python train.py --n_layer=8 --d_model=128 --n_head=2 --n_kv_head=2 --head_dim=64 --d_mlp=512 --vocab_size=4096 --activation="gelu" --norm="layernorm" --norm_place="pre" --norm_eps=1e-06 --positions="learned" --qk_norm=false --attn_scale=0.125 --bias="none" --tie_embeddings=true --parallel_block=false --init="normal" --init_std_qkv=0.0442 --init_std_o=0.011 --init_std_up=0.0442 --init_std_down=0.011 --optimizer="soap_variant" --lr=0.00633 --beta1=0.95 --beta2=0.95 --weight_decay=0.03 --lr_head=0.00963 --warmup_steps=200 --schedule="wsd" --decay_fraction=0.874 --decay_shape="linear" --final_lr_fraction=0.0 --batch_tokens=32768 --seq_len=384 --doc_mask=true --train_tokens=137800000 --steps=4206 --dataset="wikipedia_en"
Each number is 128 + 32 x the weight over its row's rms, rounded and kept within 0 to 255. Layers, rows and columns count from 0. Numbers have three digits each. The size before them is the row's rms in percent of the matrix's.

# down: layer 2 MLP down (transposed), 512x128, rms 0.21, rows 179-231, columns 0-127
# up: layer 2 MLP up, 512x128, rms 0.225, rows 180-231, columns 0-127
down179 099:129141094175148182146135106125173118084120088105097090134129089180124146131126165165083111113155136115131160084116131188160128087133137057124156131137065149177149170102166099109138174111113149163071138083126154100128075188082076117081119093120150076146129141169165129134208105127100116117146087165055107103157111094056137096077122129150157166155076101149126078137177122114136121091140
up180 105:155145178129169140138172171120109126130092109142099080086073137088073180152057192194168106102188116137123136093110153184212137105114122175130125123090112103135132101122137123094169105070138105117119114157135157078125160174093139117124095133080157113158175129080175170158128103156101105163099177067107175161147073176134104155142136138096093139113122121178128166114161115094079115119121
down180 101:139176203176112088172117063156128083052117113125115143181120167144164112121124113079120139184149075081138168089114126112111122113108087140165143125091162126118168100159130129127095105154128143095176186176148160113112122159073192148124142143097149123142085110156127100128120166059122163187169070143164087129098162106155166111131118102101141133177159110120143123187154154204168089120152
up181 098:099139093101161116083109131110157158141164175081178188130116154179150153108141100130102076090121101089105104104112099118171123092129200128090134056104159102156105125100123141130097112148225146131138134109176096128118084153160174099128115129109100176178145135079137100179110145112184171120126203120129120142183108113090108107152100149124137129177110139197086116068104098191131111078132
down181 091:088141136149115097126067111133192109127145103136136128099105097201118188097112170123142167140090114089148103117104124143148098064137199088119107106136097158158088153132092115092117088147188121129101160109151122158090108143124074129128151165159108088100122103206062131170114179098174096129192185134171075154140098091073170155125096183148115158107170127132114170134111153159145094175108
up182 082:119127118136152142166151142106170138107087143135186128140067020117106139073131158154095111119138135113169138130160113105158117094145099136094134160126123105052148095124100135106187074061105119124160160109111119137129160202119086035138145153151087121178120104190139137163134063112118157208112088122120131136188125103063099115154131158152093112143093158114094097143148151142166168134129
down182 091:126080123066083094120148112139155159147159124110122063148102108111134102165063129124110120129140149139142193116133145114097083119145121088099159152154129105152152107085170061179133132099122129135049177157138104155153084184112125111076120068146138117097120137069094191119116138137161142127143067177125173145150089155087137168137123110125170141133087105168096138207165098194163124175185
up183 109:104083155101178113070126087154128078160092202087180153162086168137145158101124086123084084088068133082144150129141091176170163132142143105133153178136093120091104118123131145132137153125168128104083104094159144115169198139120108155119109144120088144173143139147191102117139102122155115189088126085141081181128139151140073094180134132104116084135112162122147179139146098180180190173150
down183 103:111134110167109121189099185193117156143094101122144101115117108139123148106147099165177132141176187169102086154101186096077117081142064137138080083127216170130095114110160123110132065112163159199179153112141152146147113141174133130162151136175152102099119131100077087120146192150127124103123141140119120089127085135161077084177140183141139127156138136170105137180131112061091129137110
up184 088:121069139106153132122113127066119171177127153142128101219175125099169129121134138130164145086153066082106146103147125108059155128137162155111116073139109186151095092165121034099117141144111067172115100124145117115107102172118126103117145075157155107117141141100168101101184110130179077151134112174182141139156094151102122123122081147181129108154177117068155096186099106120187123127115
down184 093:083134115153114146147071132143139092100114169146177118143115161120114157059182146126158111140119168141096135102125141134135101076078123136099176158105083147134060112114157110121128131078113151099112120124153097119175152142227187087104081179183160143156118166165114145111134094128121145133155109130188094098162107102094128192192134088142111129113174154155132104116062073104092107164048
up185 111:104123159138122137164123118133098161151102098160157162155157139157178097137167105079113110154087155137121214116121152096127093113115165054134079072113121164132041172181168151126157115180125115102163100087134136124141147166109149127152166146085083096117105190134148098139156059137140183092121140077147141100116151122134131140115091196093115141177152150178132067182081184134159105113138
down185 116:103112149113126117148010154138156135141103137171138155065135204099125117127088172169180099129170150136139091045168119086114137164121119151093175117160137108119121080090140160093106147077089115170118104088086130131151174200118104154114136103105123159106136103102138120161129112172153163111046128144119121140153121124135143081079083161169137146122110076077074131095096122101176128098125
up186 092:124097176102158182064130185154113177192064114160147171162138097122134153120115130124125099127151107168128164070150059077145107091102150171123174138151145153094145111163086123076117127122106157060147137108128114116145093131119111154170107122102126110136127123171146190065113131046114170163131119156118116128075146114076106086136134143135138094131090096180213181135179093125115085121118
down186 104:133127123134072120132129113067101106144164091057113082148107091145146170144119118153176103104078096091154119103172143108177116129129083049145168199088135120115122134124077173153071147176107051139091138145102163190163121143166201139129125084113163131149178083120099133181130172108112089146143158095148110156166152115153167131125087093113071102097117164130078156113098145131133167130104
up187 106:155182109121118088111127115180088098141132112178110163135104056147099119093117108099198153104158110134132149110181129117115130160118082115102100120106167197159134138122100146145068150136177115118138089134070072125139068116151121162127074132137129088165133117143154177142160066229112135171132127158188122075172096120151155133061095163126120157197083128102120087119166122124150106166145
down187 104:103102107159169180119115148165140164134145086152118176102118086147127128086095131164164084122096084165129141100146151190084102138120115168127141086111101143111143138129147119085118146166150073183112163094114087086157184172158099115146177174058108145173127132133111099099127157182172078161114138062099159117151076133140028077110048128121132155157117155124113159098147147142172166136129
up188 098:196119102147149107068126125081118068133124112137184119112129113115098213087106126154198164182164145146161175177128116139121105119115140147106124147124111109116145128128123153107146081143174168121132152108118133126087124098188117031125151126154196149099126154055179146065077123119139174090130149154134148124124069145084135208097095127148146192127127078148101145139099112155133154159114
down188 096:148149159097116124129130158119112059122141130180158067130116067055151122158114141126118114154077129112038086130177168142078150101086161148177106153161153108104129108108069138139109102120135143201090085147121190135177122132143169155053103109178060105132124174098094171124118086129148064132145132098141162118159158125171140143134132126096133115144091159114162122062100176113114090150136
up189 104:108113113114163106085077060136158200145130136109147123129145109112071158099122115088153100093130129140121112172095097120161089060181104119148124089131160096165128110173160080104154175080151110099149169155111116167078106163151091119171096067128153109186186143143148149111129082101193139136072146156191196148124206112100149131132124133118101115086118184152109138079120142092132149095111
down189 101:098144122123179089195139134137137047169138136103057210177139130142088134149057123090084144146153125142191102092137139119101148132076133117105125158151119181132108136109140099071151138133142139120178149111081147099169087061201184144122147129228113116169083153128156155127151119148115105135135135134125101119129081106165126166153149119180121132187096142125091125137108105173167137151094
up190 106:147121133059112113131121158116114082115088130127091168140111129111168147152194156097097119120062108088085129100172125101141167122138115149164131167123141177071123112141096139075167124095063145107131135149110167132135104131132094112106095160088135107149176125100147188118166124188121129131063057103174149166164191124089190182117087115138098131108136132142057170096065188159096161149120
down190 100:140128157177151110051147145152112159061124139133208174084117136091111102127140073102167220109146197096107123136107115129107118144135102160149093110109133131153142128104111138071144087156125139157110111110141079141138140152092090111147074149142168089133172140098179156069121097148139099123144134127154182113076080071099143106116081155077136074109139106126139092095068178162127059149113
up191 106:130080138128167177124080153107146128143142195194177089163056107121155034119117098142140163079113122098119144147168141156129109093129054141094152168133142138186180137081121111113081153119091131087161106136127170117149187046109159075119143168149093119122163134095157166143153149119086147065149131123135143121197115140136121127092076170129103132136130125134112165050124148156133125113124
down191 100:127146157139148130133125137091169115155144120108079134122063175080139057114126112103101143125140152115131109118158162146130101123119102149134075109134148124094164147062150142103064099111113196088138180136170113076143106101124138170092149151167066072096117078152070157126164082163139125118121117107124114076129132092189110078115092154103119163076157140137125197090137153204214089138150
up192 107:149145106092120166124159102081149143118132120062114108195127167094053157135138177152124072108081123090131136127167130131122129094161077077094157187172159095146125054149117080135095096138121169110144136098184113157081179122119130113147090128095164159156083126143164100153125111090090151149170149051149115134082156119096130111105126107120095148180107134095168140112158092108110199091058
down192 102:166138124075092124095113101141116171127050136120143102170142143067087145107146153115137095164128113115148116165100137128128103097148136184128203138174115112205121116108157074109151074100144104203116059156090151128133124095134146173139164100127085119216147119151101093092077118144100160173216147106148120099075136126157162090131164175167135110152122143113161165106132102087131156098154
up193 085:124146165139097121165131173117098052133066108137143111128121135146099162182125141118156093116146094170115180080117122131124127081103084112145136080138121130157160142152088065136080103151192110162112179110143109128101149156108097120162192075152172112202130127082129159098077136181119121080133120074118190126131194102128119109092145133112128110074104163085076142109112155199106183145173
down193 089:157162084110167117127065085152120116157099052090098118145167110164115144160157137154182139134165110182180103114121117084077104135098125109090149116105152116095081083165119168111130071094148080096123107133189145151111144171122205077152102179085066161147113097181103144100141183092193180108115113129131178126105071157144088123131105128087181140116115145126098152154116120109121159114157
up194 084:058111129109151115110113126155164090153110167164127225163137133110166112195138111138108140141098127167126130131102120111180165092135184139159171107099130122152132075128093173134162151111074135152126162101147098086129174105122146120130111147087102158138074217156177122086131126190145146134107121093149102098082181149168101092148128088165110152111148132094160186142192121182181100132191
down194 094:207147102099122114108127095081112135141150079133110135126141129086130120137109135106184137158149097153079132196194140118176138111203098098093146134137132103101081182128160087164130146092121185131103106149126141087158110142141154075079117118150109096063116070113067132181160160170130114081193097134129081061131147066125130159086094111112117118102094085155152194134112184136130122108124
up195 105:099165154168134107115087119105103164143155131112151127134100136121117075126134153141126118068139037097093155139114112123149134090139115152066152160163159185115145139155095110107141118177083129119104166112109104104157056132088118133109152087096137123166090118132129157185149052162171133138080070147106118166104205165132097148163196126155119109109117180151050113107072057105147098095134
down195 110:167162097113142111168098147087157145063157093116165131121126127074090124131134133104177129063115108083115104060070120156116086100203131088135091148122140094139165086126139117106170106119114090129176069097148109156055129131107135123087110190110127167153180126090102094185043106072117092147090113160148130085127153087110136112105136186124106083125096173146167115083126166139114114137105
up196 108:164137168076176127113099133116045125171124165150133142117132150117133147113138154071119123096126115123124144103117134153130142084210114114138139167138121095123146156104134134192112179088127129124191120109137097118170141130095094199167101090191101208091110105147145137136090050156144105134095102085152149153104095158132077133121121070179047061104165194137128127083147139137115098106134
down196 099:131083077209102113147131115128148087063104119107134132151168099161111156078145069122168133149144149110160121154136153085130129149182145149098064101087112151094120071151139116087088065122099102130106141070111149119130122141141101078113135140095139080152116091066143148093079196155137034173143171102128133133146106151109133086066134157077145147085115110152081073093127135089135090138130
up197 088:055159113077125101052146139118120168158156150121070110085160156112099179069148092174120147092118158127126111134121086118208132110128157133148152130059163116136200123109158084166138097141203097069084133151169141085150129122097130096079088120094077171156147125143127141131125151106170154071175164106151158079152162124114167108105116105135141129133160171140131170109084102103107169148162
down197 095:099168147231124094119125178119118143127157142093117117074138143146099113085088122142113159145126117142115100123123129152140065129121239127073164093098071144153081113145108099085178107133152091155063103158143099137120137067128126137104136113137107148128181168090118130067107152141086128089179172126051151103150160125101127163042107076136115144124152162130154181125104155122101141150121
up198 100:133086099097136135160145155126150150128078115112090175131111145098086106195137156104113162098140141140097110139170120092184075140173119087128146127205124122130230093124151136133157103181163069116129151128123101176119206090149061130109092132120081138069161122060170103099110077071090183119149146111150133086123183114124160155167111103122123145139151129161093159158136079102127143113145
down198 110:132113184080090161123099128107118124138119138117159137163165105136127108126100129097155131110106087093173158105140106102105135116087138077100116087138044129135173114179184075130100101121112145128114136139147177107122112104157053148136134167127031120170151086132054144134129122113134117174150113228091156090127147132112207080112106120113090078087146140093167057125125143107145109082099
up199 085:091110158093111087169173156185113174102095162129054156168111154093065115116143101125167103109096134104073130133140144090119087163081131182114127077143140126160058101092137181111187126114088154083093089117094149128100144148147070132124114142090104147204130108156149105155133124134156146093080188097062136170120150121125157145177106126146151132180126110149112162108071138078160093166148
down199 093:152070133143122092167075069204127070112122144111177116153138152101136130133143086065134154118107156155118104109162113063099106112115123121092154131170130159165102116177115103137205107098090086085172111206131134159163099166133120095150110116138113113183161186115163159121116119115151151126134124124150146152115109167132173095109151077087083147162177150195158075159175180152103086092128
up200 092:095123126133165133137158146232124119048127072159128178115128091123113129117158116109072106153131158152127078146154102122148172110131150106137133154086111127169107085095088146183140099122128165148089095129161135115152120068102090108141051164089119129139139145133155190141085089160057141147137119100154159121150136125088153173125146135148134090195187205186161172178133164117156157118136
down200 083:148115128149119097087105118118042113149162115109156120147139157167129169157127113129147120119153124138112116117106116151157091097153108135144141153186206146102099177158175067096120127079166139133152142136076149142160185137158141130185158089178164084130174104192061120110190146066194141085178133141095106145160097140184112139126124135097134124075102114112099147100108052170147103111071
up201 104:099124092074180108151122193121130123140139178052126080181128155142136160165120156089101087098171071166133106121140106088088128101129124142123149089166137115188117132147121064088120145186167141078109121096097137049161197152139111129140110169164138144123111144130202127042130077111130148162124173167165195149115124180096108163123102095124099112123134086106121137089105115129158157116135
down201 109:133112140078124166161099140103120074109083094055206061098083137125151169102124134155158139071149120128114112110204136135066118113092128131136140119131139108142144147154215132098159112135128121153128083117091098118118178107119149141102161139093139119080073164128183102103221110089119082209177125108099147148094147163118140134145097142126144158051138092098101112178104149121125137116142
up202 108:152031098111173131121117178173088125199133151158101172141151123156125176135171136064137119137144089207073153080144099152107144115136121101104171147086088151076151184111124128136116125105093149090124130172054167173145118082114148175149100128140101125125108123115132135103183158125083104127114127089148174084176111065094138130113101129133129117137088137106203138128121137207103107154115
down202 106:107111089134127125075143162151137061172177113113104105134116132136145135101121132126068038150152097172093148160187136151171177077122146129121146157114071087128089127098086103133078163170161131107116171156088170168103078174196123154184099147066103138150182135102074127125172147150128117133116143101110043108124137143092085157094132120170152133128132104113103114134173106105180141084150
up203 096:118139092080131076113121125121128112154135152162109151092154120149096186109141076135118063112140122137137141086159117159125076098102170217158107079146160130097138136129109061153120126141182108103137186153073095135150200083140130163193147132094167134088136087147125157133177168108167116198111147180142183123193166116138150089079086140155133126082101146137100147147086113159080155125163
down203 097:104151132148165136124108152113090155189123148136122094146129159131109114118132163111101160207152094134129068116101136073216202142110115182086128129121115181087105130081135131124181096127162148113098136170135134148176113128128085156103198134137092118108080091162190083162159064090164127111146133104117127068141077088126109157135155126184110146124065172088128131126135050130109092160141
up204 085:073164161119151125082119169111121128175099095186129137185117135154156089103090104088188133108133149186093077147192157142189077128131132127105172141125152136163178104119107160105083140129125156119123147108127135101167149070147128117123137090132095120174120137105114111137166086119054123168085089090121137133093152100046167120112150149149075129143077110139108147105170140064081077189183
down204 094:135142054058105100121149126105156166142128126181120096096151153149156115129150173126096171156178149133115129146121135103149090072102114095166138180100164109141130182111116152111159130112139119135121141116128165103127041189147133114149145106136125159134204187122091152144164201109111162146090129144078180105092177132151206109106056098107133194122134157134191116102163158189135151120124
up205 094:177158135081171158120123138116157104134139146159180150066141102092143151161125094097186108135102134027107199136176139174114102189123065150125121128135132128150140174165091180138130137103180089147089085151128131097092137115138087122112100114156142222138087149076127140136174174123134104077144095147102152099097131132181163064121094118106106067136127134108162090126110176125128143172120
down205 097:186066136113154101074082161079175116100159111121147105133133147145157135107164140187168132150141096094162125159119146116124098160193117165199085108068116077106146127148094122070160142146124082124149160132102115159094111175126127094094123153150171114061084118111130137108109106077150180165102100187138220105078090123112077148113095179151122113111142106099071136116168141102142151135165
up206 118:115133142173142131156152136119172128160146086099080048102159112162144080127096154050167144131130154101081161152084111124027133170115083142147143124181127136058132157117055133155160128216150112110130141131091143100124129133119152136145146195196138171153097065105155150106122078152108134121137164117153124081090127124072105104137141113127123111112133128145066101182178133119116149094113
down206 118:130129094168081132186154129141118184084145156175089107140089115133134173083187091138154112111090141124077033140061098097172103115086106083100132189111109156185145141072124137137186105111092120097113123155164220092152199171098110101169086157147134142113138071148140102167158112107119153101115155138170158145141098113161098102152155147144114159167111119135139097105092139132136146156139
up207 096:183084166113160151165168145105057129103160094100146138134130069117158112128101032177142115128145102126171106180108099099089119130079122078159094095119127147162087188143031147139121123113167118149134087128173132145179155169110093132143084100129138156142103117182145168172107127146138135155143169044108120137161177118118132087143156098135107094080181156130148078081123107156122152121146
down207 095:152156197139110125106101139147101105116154125149209159139210083127067115143139127150154121106087122114150128124072148103128114061101087116119143100103136160108082133184100092196129128142121155095158172156141119158137122135135122157132120147111108156167121152124145185097093136159127117138136144126163122088107136149092111078150117136131139158068112130134070130088163083150071056105255
up208 111:174160168080159120142131091106085133141168156140121171156152135130162156179144068116121171123138134125084169097157115172086136109106168136152119082104094161155131111122128054154112122169110148129124075159102132114136113135098094095105134122090127196106135129151143052072093132178150120129060047143179185151124130077127106169116115164106035111115168133152128168119193094130136162150164
down208 106:071113139134143141131113080099154153137115127111139091154101164141132157087154139170116178107121105101142144095132161115115168148126196070129158087130164141082152095133143153103202133098119119169117117143165156082159111148096100066166119035114063077160076133180170136154135142084105116130101107173143203097081156134092118132136112177153133061105112167142131105110088061096116176172130
up209 092:108144203204159165141131156084120122170109109141118131103171069126140139103042140185196130048095070120092121118095126139130107137096114039129142122079132128134109128143116159161169079152138114166110125093146107177082188128121076136130170103104131095125137143163137095157128130088082164098088127079134131135100098174108112125114124118139156184167102180129142137129070122118191141155125
down209 091:150143161120081131099124121137173120086094140133074104216176122178142122145102095115067112138099140136143113103136159095153161115109123139061134139112133170181131146140088139130190177153103166099146159177122169148127205158129147143163155148134178064143142050137169131061179086171171130115107088098118120085073153119117147151101097150168102152107099082163075111119094091141129154137160
up210 089:144092125126130133122063121113072096150106150184149117130109027156161134144151156063150139101127106149143052125103130119124098117148119117122142152101175091113126157123139077159139113180168073076097159175156101186157076127167099117115110149141146097165116053157090083172135163133148175128157089106101117132083146128148145169136133101144123144092046104172107130101101164160079066140099
down210 090:081115107085159175106087128233159156083106124150196196150123113130146119119180065085119148147126137087115177139127099118098184103135170145110161141110129164098120122099157124092119132124159107119174111136126131119161102124087087126091103132089149122165086148094175147180142107149158100089026133145141178101107154208090152119117167111117106110121150145097162147174160110092170167155121
up211 095:110131161093136056145152140118101143120128140127082158098110160108130113157080148143138147172125114164096096125115126164075130095151139090147184103129142187112162142118102140162117131133138133125161090092126171105079137107167178139113165110055019106155136144130143107104130119171091157144116160088118128068121150147113144127066102040141108092188154153133166084147109123227140098080082
down211 084:096157121117141140104134101123092087147115092191108161109114141093144210136097162115121193167138149101119091146147112083076158155181180168129087159192099114116109104149136093125123141114095119069098104070138160108066162143159128201127105110126102155113156122101083099114103117130134139095061187146101117170157125137105092103139114142109196158177133143147130165090171136156145072170206
up212 100:129106163160101121116118127143148157145054114136103163095077140144112111153147123145101130163080124091065141103105105155177144141070121104126154095138111098181136126122122067163157095077121105089098112088131131101085117169166147071110187137084161141155125088094189159052118138123139103112124126137172094145102125143152144093088080093108111084179160079171173156202120113143113128149224
down212 097:155084100115140149181104207057140108111160113085128107067113119106122096176122154142173165100128093155140097170140140103148145090162166183131094185136131130088117140178139107118094175160188087152126126077120102166120108130116174056203147093124143124164184134176131103145118127132127149141183144152124192099082173130176139098133179160135129154092154180130130111141170147079169151109120
up213 110:169086113061128220073093095065175107097171132141113113127158172110123149124135121117149158147046131107088123229150127126112131127133148069141115124145090055114111133121135166128067111129103146138101103124129162128134188101150133087160092117121137141117142056120186097093124134164129062102119175109108097093147124122122096182114155169130128139144158097098185183154164148141107123101105
down213 108:106098149161153159088095182146126105089118093134157128144179155101112098114146163155108113130117176134105125146086122164136138123098138173117173127156111161115165166134129183104179156133162123109112184156154062163119126166147111172196104076202101121186142076103174079092099059143108173104107162108099112141070169157159121140102142112115107057131097064098157092146152070138088097127123
up214 101:117086100114179126096146088146106122076087129133107099099152162140165080168106134137163094127124133076211208147110105148134086129146106132101114145110091141144119132160146104115150177128136206123121144149133115126172138122118121114126117051168133115164172153149092150167208135193174100152096116104109167111134130097139121144196134129131141126086118128076150164161122120115122132064006
down214 106:164217111166123137131102155094152110191155136135110091133206132157166104122165138180128108121097138083098150118165085185117097109145113117122139121105149105161158172130138140190142111207145171102133188135118066105157133169091122108095119122087108072137156133164092115119116140142133114205132085131164131168101190111095095110181169106074181104181108165096090129130151086144127116137091
up215 095:089097196113110146149081129158113133139068100126125109073073120179129117142098118090169183137102148149168095175128124101098203126134107131135107136140117122176128179152074190113164060145084115117099190075135128088128133136125165112175128104087133129131183128134119094114094156108115096099141063109090142115138041168153125150135151127085107095105188047153150089098145168116114113125107
down215 095:149101123168103143112106162187141113124197115150138113097177115134133101123192082131070182108198196082115122083115143181114120120101182114053112134137167105116165147058138196140182129109138181089142103192126115152133095114081146172086137143163150125095132047134102175129139109148166098106144123150127141175145144086151165099095146112128142123138118158106154153111160124105155189136094
up216 094:127143049112105121159117078073143126181178062154162130122100160157078155086089156089103131171159137104180079157194119126158138094132116112120152092145140143091170117104145129164109156123093105074136192101128112091171158087103140109152100150150054171119121163084174160152106160185051090124088179118124124139135155129115158149077145125159076127166144114157126164147118136091107174128111
down216 096:087099137192100102146184147138160209126166122163140099111114183111138144139114198141131110170140158067182080180140118102064108093172128095150165134144121074154106112114142130155145123166122149117127140085134086152197130147110189089087137127112095166128169226139138156106124193160108159121158115105126133139165147146146088117138096140149147174124157207180119125112156176131103149125108
up217 108:099082188134134147118070106136117124142108115171129157134148143154119134183144065131169121110101079126129213126154113087108123175144087113131048109133124162173125098144173168144167146129181042174117126121135123172110159091118104142127127112095132120146099089111123157134092099141095174104090165188123088125114165186123136087191119092059137157148097125119070143209133092075138126116119
down217 102:109121091093150094100150104114135095123104145033099145076142158135161105172149148155141089191097116098176152202117149163136119114125089148188132106162110141053135074097076176130128120156138116141101141119136104142153147140182116150050089116141144107087116095073078076145083162133165114131147106135149165110101149204138152168135131197137159113134118141170059155107141148131142121177103
up218 093:182128157132104127117210114122135139169062150097076082131142128089100149118154079175185122154101145140141130138130145128154077117100146108150123164143158068158144186129122074168143129140126118106152105140111186140145122140134104160142167139163148097082079172136080167147177202138146100142138182129166071059063123107128098118118186117132203090095173142147086122131083155089131114138155
down218 092:094146125093180192096140108099124098095144107120094078142145153114085122120142120092118095144208128150162162137121131101155130171135142176132146155102093139070158172111102126147129103148147107101140043116133124088144099138103136155161088205101080111167227101086162080143050054107133104119140155122140186138138144112088088139139127165149086132093085158130067144104136156146152142167115
up219 111:105112119049139038184127068152135137101148131103139153133141155138147149096104107110185139138149184076141145090117091174141137140078175100100157154168117105141105117119103192169166140045126101150084165113087099116094100090167138144156198134147113106151143099167124136119097127179132100082118172156167141117148099171132168196121156114120113153097059095125139161148140093180115172122127
down219 101:039044116115088152110192134147125093129161167076123135179098137114161048096094141132145188128164139088120160120110205121116053143096167151083185120089132148098127137143070159126138135147107206144171143140116152154141124135115151163107129130100145140172167133148136102109122095167106113120120142158134126113115092139137159144120053138166066107077128115150069106111114107141174129115073
up220 107:100181103168120068169101174173146143113127145141127118101192163111063091126156161166158147052108101115136138152162131111160196143082154093095128106107114095135168128143151138128098130125149110102094093123164136121058109158114176099163076121128143191068132082117142125169115117111137195138134143125074091104117128147112146183119111154085109204111145154090123131063091191148116168073136
down220 110:068089102121197128131139110079169152151062153137103115104136095196114099132120142156123142111155117106097132068162117129108097163149146170090149171107150140145138205166203124114105147148131174086152171123122172129173151145087075101128111091121099142134110164110103130104138152102123089073112209148145117161120158117113073146056126122145177111116150173152055141121052129119074138118117
up221 107:158135104086137069171108132089144133174154126177075121191144144151072117131094106117122099135121158142109181160092135083105155136101157112130084104084208111098093116142193168160104154098141124094201097182144126120093138141127113096161124116105058146130132102096148127104153149125181182121136145090153130179096098078110128109102149152112094090198096175100094115140117107073109054169142
down221 109:094130164134136152110145181134119112196096150147170126101089135167116120117112076111146124155162160153115185126070155130173080105085097084117107129109112079102118108162153155129139122067106115141131136152088114133077082103151045159168083137073119151127165170070107127106113139071146127153133121150174103217141214156119180147113098142125113079140174176123110179124127139173117100074117
up222 100:190096068096117124152125069127109113131104103140136127116132155118074146154055127154120187167097058139145143160117105158107154119098140160157143135130091143058085102139076084091127164150134121207139174112159138103086133125134125095153177099119195124119155097115141166135134142137184122169115112099137174147127172112109108164141118069169211097106199096081156104162070128148121161133097
down222 107:114133103117135096118138197161134166112110104091135164136121110119141116111127089125084143112119170146147131100181125116083180197137111118139099172143089137171230104080080131133148085122087184114140148148149160132131104127202103165109111118136109194111154156125176164097131084117058146077098150167186111110145140153071110123117051107132117110094116126147131145156142136171217117175093
up223 111:159161106157176122126094097164098100180160119177114153148025150132145129110116140167197171141107147167096093139157115107233091159126090194106072145148124137155177123172128134099121120089139050148094141121117142137119128115102123084143091174115123116126152146093122095121189144110140180163107145135052129125129089128125120100119161118052119102092190160131161165130128143134084146111148
down223 106:151129104167135059172120124130182117166138104138184178107051188130133189135158154082078099125127126153059162129064111180153097134152140145104123170113165092135129142122082103109108117134081134116044145125169192059091132138092153071113167099126165168134120131132139164098129179158143170131196091151161128158092081106076141127160143126138112116161100121123143162128171124097101129141123
up224 107:109102159088113102115111136159174156136111144116094177177153088141102151076147110163178132126118137135095148120143180120103136088064192135182105103122136188180152065172167136099130097087083153093071121175108139066150221121145137108078158157030097113143133135127170179095089134085149177139132131122114121091155149153093095133105145159145113112137108108129121152193142091142123148145136
down224 109:138168116160135188167110107077160094148151101068145078141132113109128114136098128122141172106129159161103145127126166119072114169185099125159077126149147071129105142216119120167151153084217097134102196146159101132125117154114179167128173168117165122132156093119159148149104142119166121175175202110134134154154150138148178103116141149173126112153134096157070086159150176062113113139076
up225 088:066077152148170122134086100124139102072160143084126100089075117168120143136107125154100116130081102118109130104125132074170130074105171072077092114135140140077062061123111079146082091123125092180122134112121137112159117121121115174177116088136098182061166119140172160200153096124106181109112129136132154162116151197138128108146131152132142094089166095128128091093131089141128138118220
down225 090:129106078156090175144088135098180147118085116111119055146080110165111137154122200081109137132136113115134092148155127125120150117113153142074129141209140083145104127185058113095159134103136120143089096142165154123080146119183103079171180141114132097094147055083163111105143174093098120119165118153160147103159131088169156174083163213139142112073125078145159119116112118164118129092149
up226 097:092116135150129091148130127208098107138096101144115189073065158192121089112134119161153082145084201111115146135153055077119196166122149167167096115122097118148129108124137124113119150069062136149143126097088095090136170126123073131106161161092132146140154141152105146102098082135172129094094193117045153098101133167089094107147155124175096172165165142117145118129106136168110131125164
down226 105:179168132089171132161161115150119116116093122136135109150106107097162186166062089161129082124117087165108122102077147128164128090165124118157081173092096082117112190102142125100145159112166125153220110174164119169117196118125141119170126099103150157053220112149152163151101126084107151160147077141140148127105132090148176090087135176072102106171090087112132133132104154146110125117124
up227 088:100164133143150160173158161107074138130132141164119159215056088128156071115109175098129135091140099170154087100160151108179123136090132080138131146121047165155099154104034098184168118144172108120097184065126131121145086153142083150143111108064135135166135142160151174093135074148162099132088108135164113140151139106101112144132126133113127087105128096125105092150060117130131150126187
down227 094:146165124118169149129119124149132125122055098144129129186145117152074099168164115110128199064101104138121118100156186106130059134059151100181187119184121066152154111164107142058103131116093148150096193099141112105125130099148125137162102108111169111106118116139089127154152128143104154121117140132131158085111185083182092141057196088189114109143118101149129141120119178106167131178089
up228 078:141102140127191170097096149164138196171136139137152121121167077083096130161106151102168144128095181155125100131071122121135168102123129093171110169146151141110150116178086107139169119070130096129122120123091186105148121135192196089113130156094170111091102071056118170147105135196175181076147126099149169108148131150122125118090118157127169109091149120170058121086134101106103133065100
down228 096:097095134114140099213096049152120101166115130132147113040127086087160107115225143133148069181117168158045105122113118184084113107134126114047115170090091141145127123171147122122079064116138175221136127159148136111153114130118150104113139132167098159124114128122150086128140183155132145135107137101118113136133145127133137117080135080166132131113111121135137122103190170115093127086114
up229 106:214094128143087097191126130192094151145079108100136148059104122110116162143116103161162109119081104124176188165113111148189145121143114120156145169154134073126150129182088139126104192150116140178152108121155172115062124165151153102110131149138153137094180155127139161141194085133135118134106072125148077125199159113098122141141164139142126179050133106117074156111133096073099138144123
down229 110:102092138033141104127051144136140061132136146125163135155146144147141145092116078131120128123116134140182098084123186116136100178146074123168110131092092094100167143150056123117133101100057118095139109172121179153140115162108136130139145120123197148101138204128136118128130099115124081100112143072152085154116139141116107127090076110189147116104205144145054095111100098105126139070082
up230 110:149137085123126074171149130107122156143142093122114155087144128173131152150148170093114129097076133068129151117151081120081150142182155086078160125135075101153146104087110127126116111144163175158119124138051142142116119066161173064143101052114146153178115154143155145073165103209106080095121140103131168154198140117108168111162121118129113115078119148140057173144098141172126163176091
down230 106:080140083131172117071156113159174114136143111153118178108099143114105144152147094082123085133089103091095147078126106172183176190136077103157138156164110143132162190135091159177064156092127099116141125117138139113151111121103108196106141128124114120127105161077188124149125051163133080154135088147120160139049094169139142111122130091094154039116123130122100105089098127188115119152075
up231 102:124182158049069123132156135132144167110107125141174146065058109124138131147126117119110110104136136105087163167172121080152102207079092177134096110141144185139099064149101157071112084067065152139142094127114183139149136166148148116137096133131143104154129103091144170177164116183161191117102172123159129153100108122128123139137112143157160127173127162145123139166151055072125084102105
down231 113:165174170116104117121087151145132076116119165148178129116151142138069191102105109114155156116086129120161071134145163124077110161148082097078093085153132129135028063153138059108166147112097113131132098149143134199076096138142159097105137139151128077081134164103129179092116142075110132124121160110145153082118165112166098115146192170123138159122173085139114108078195116138143133173113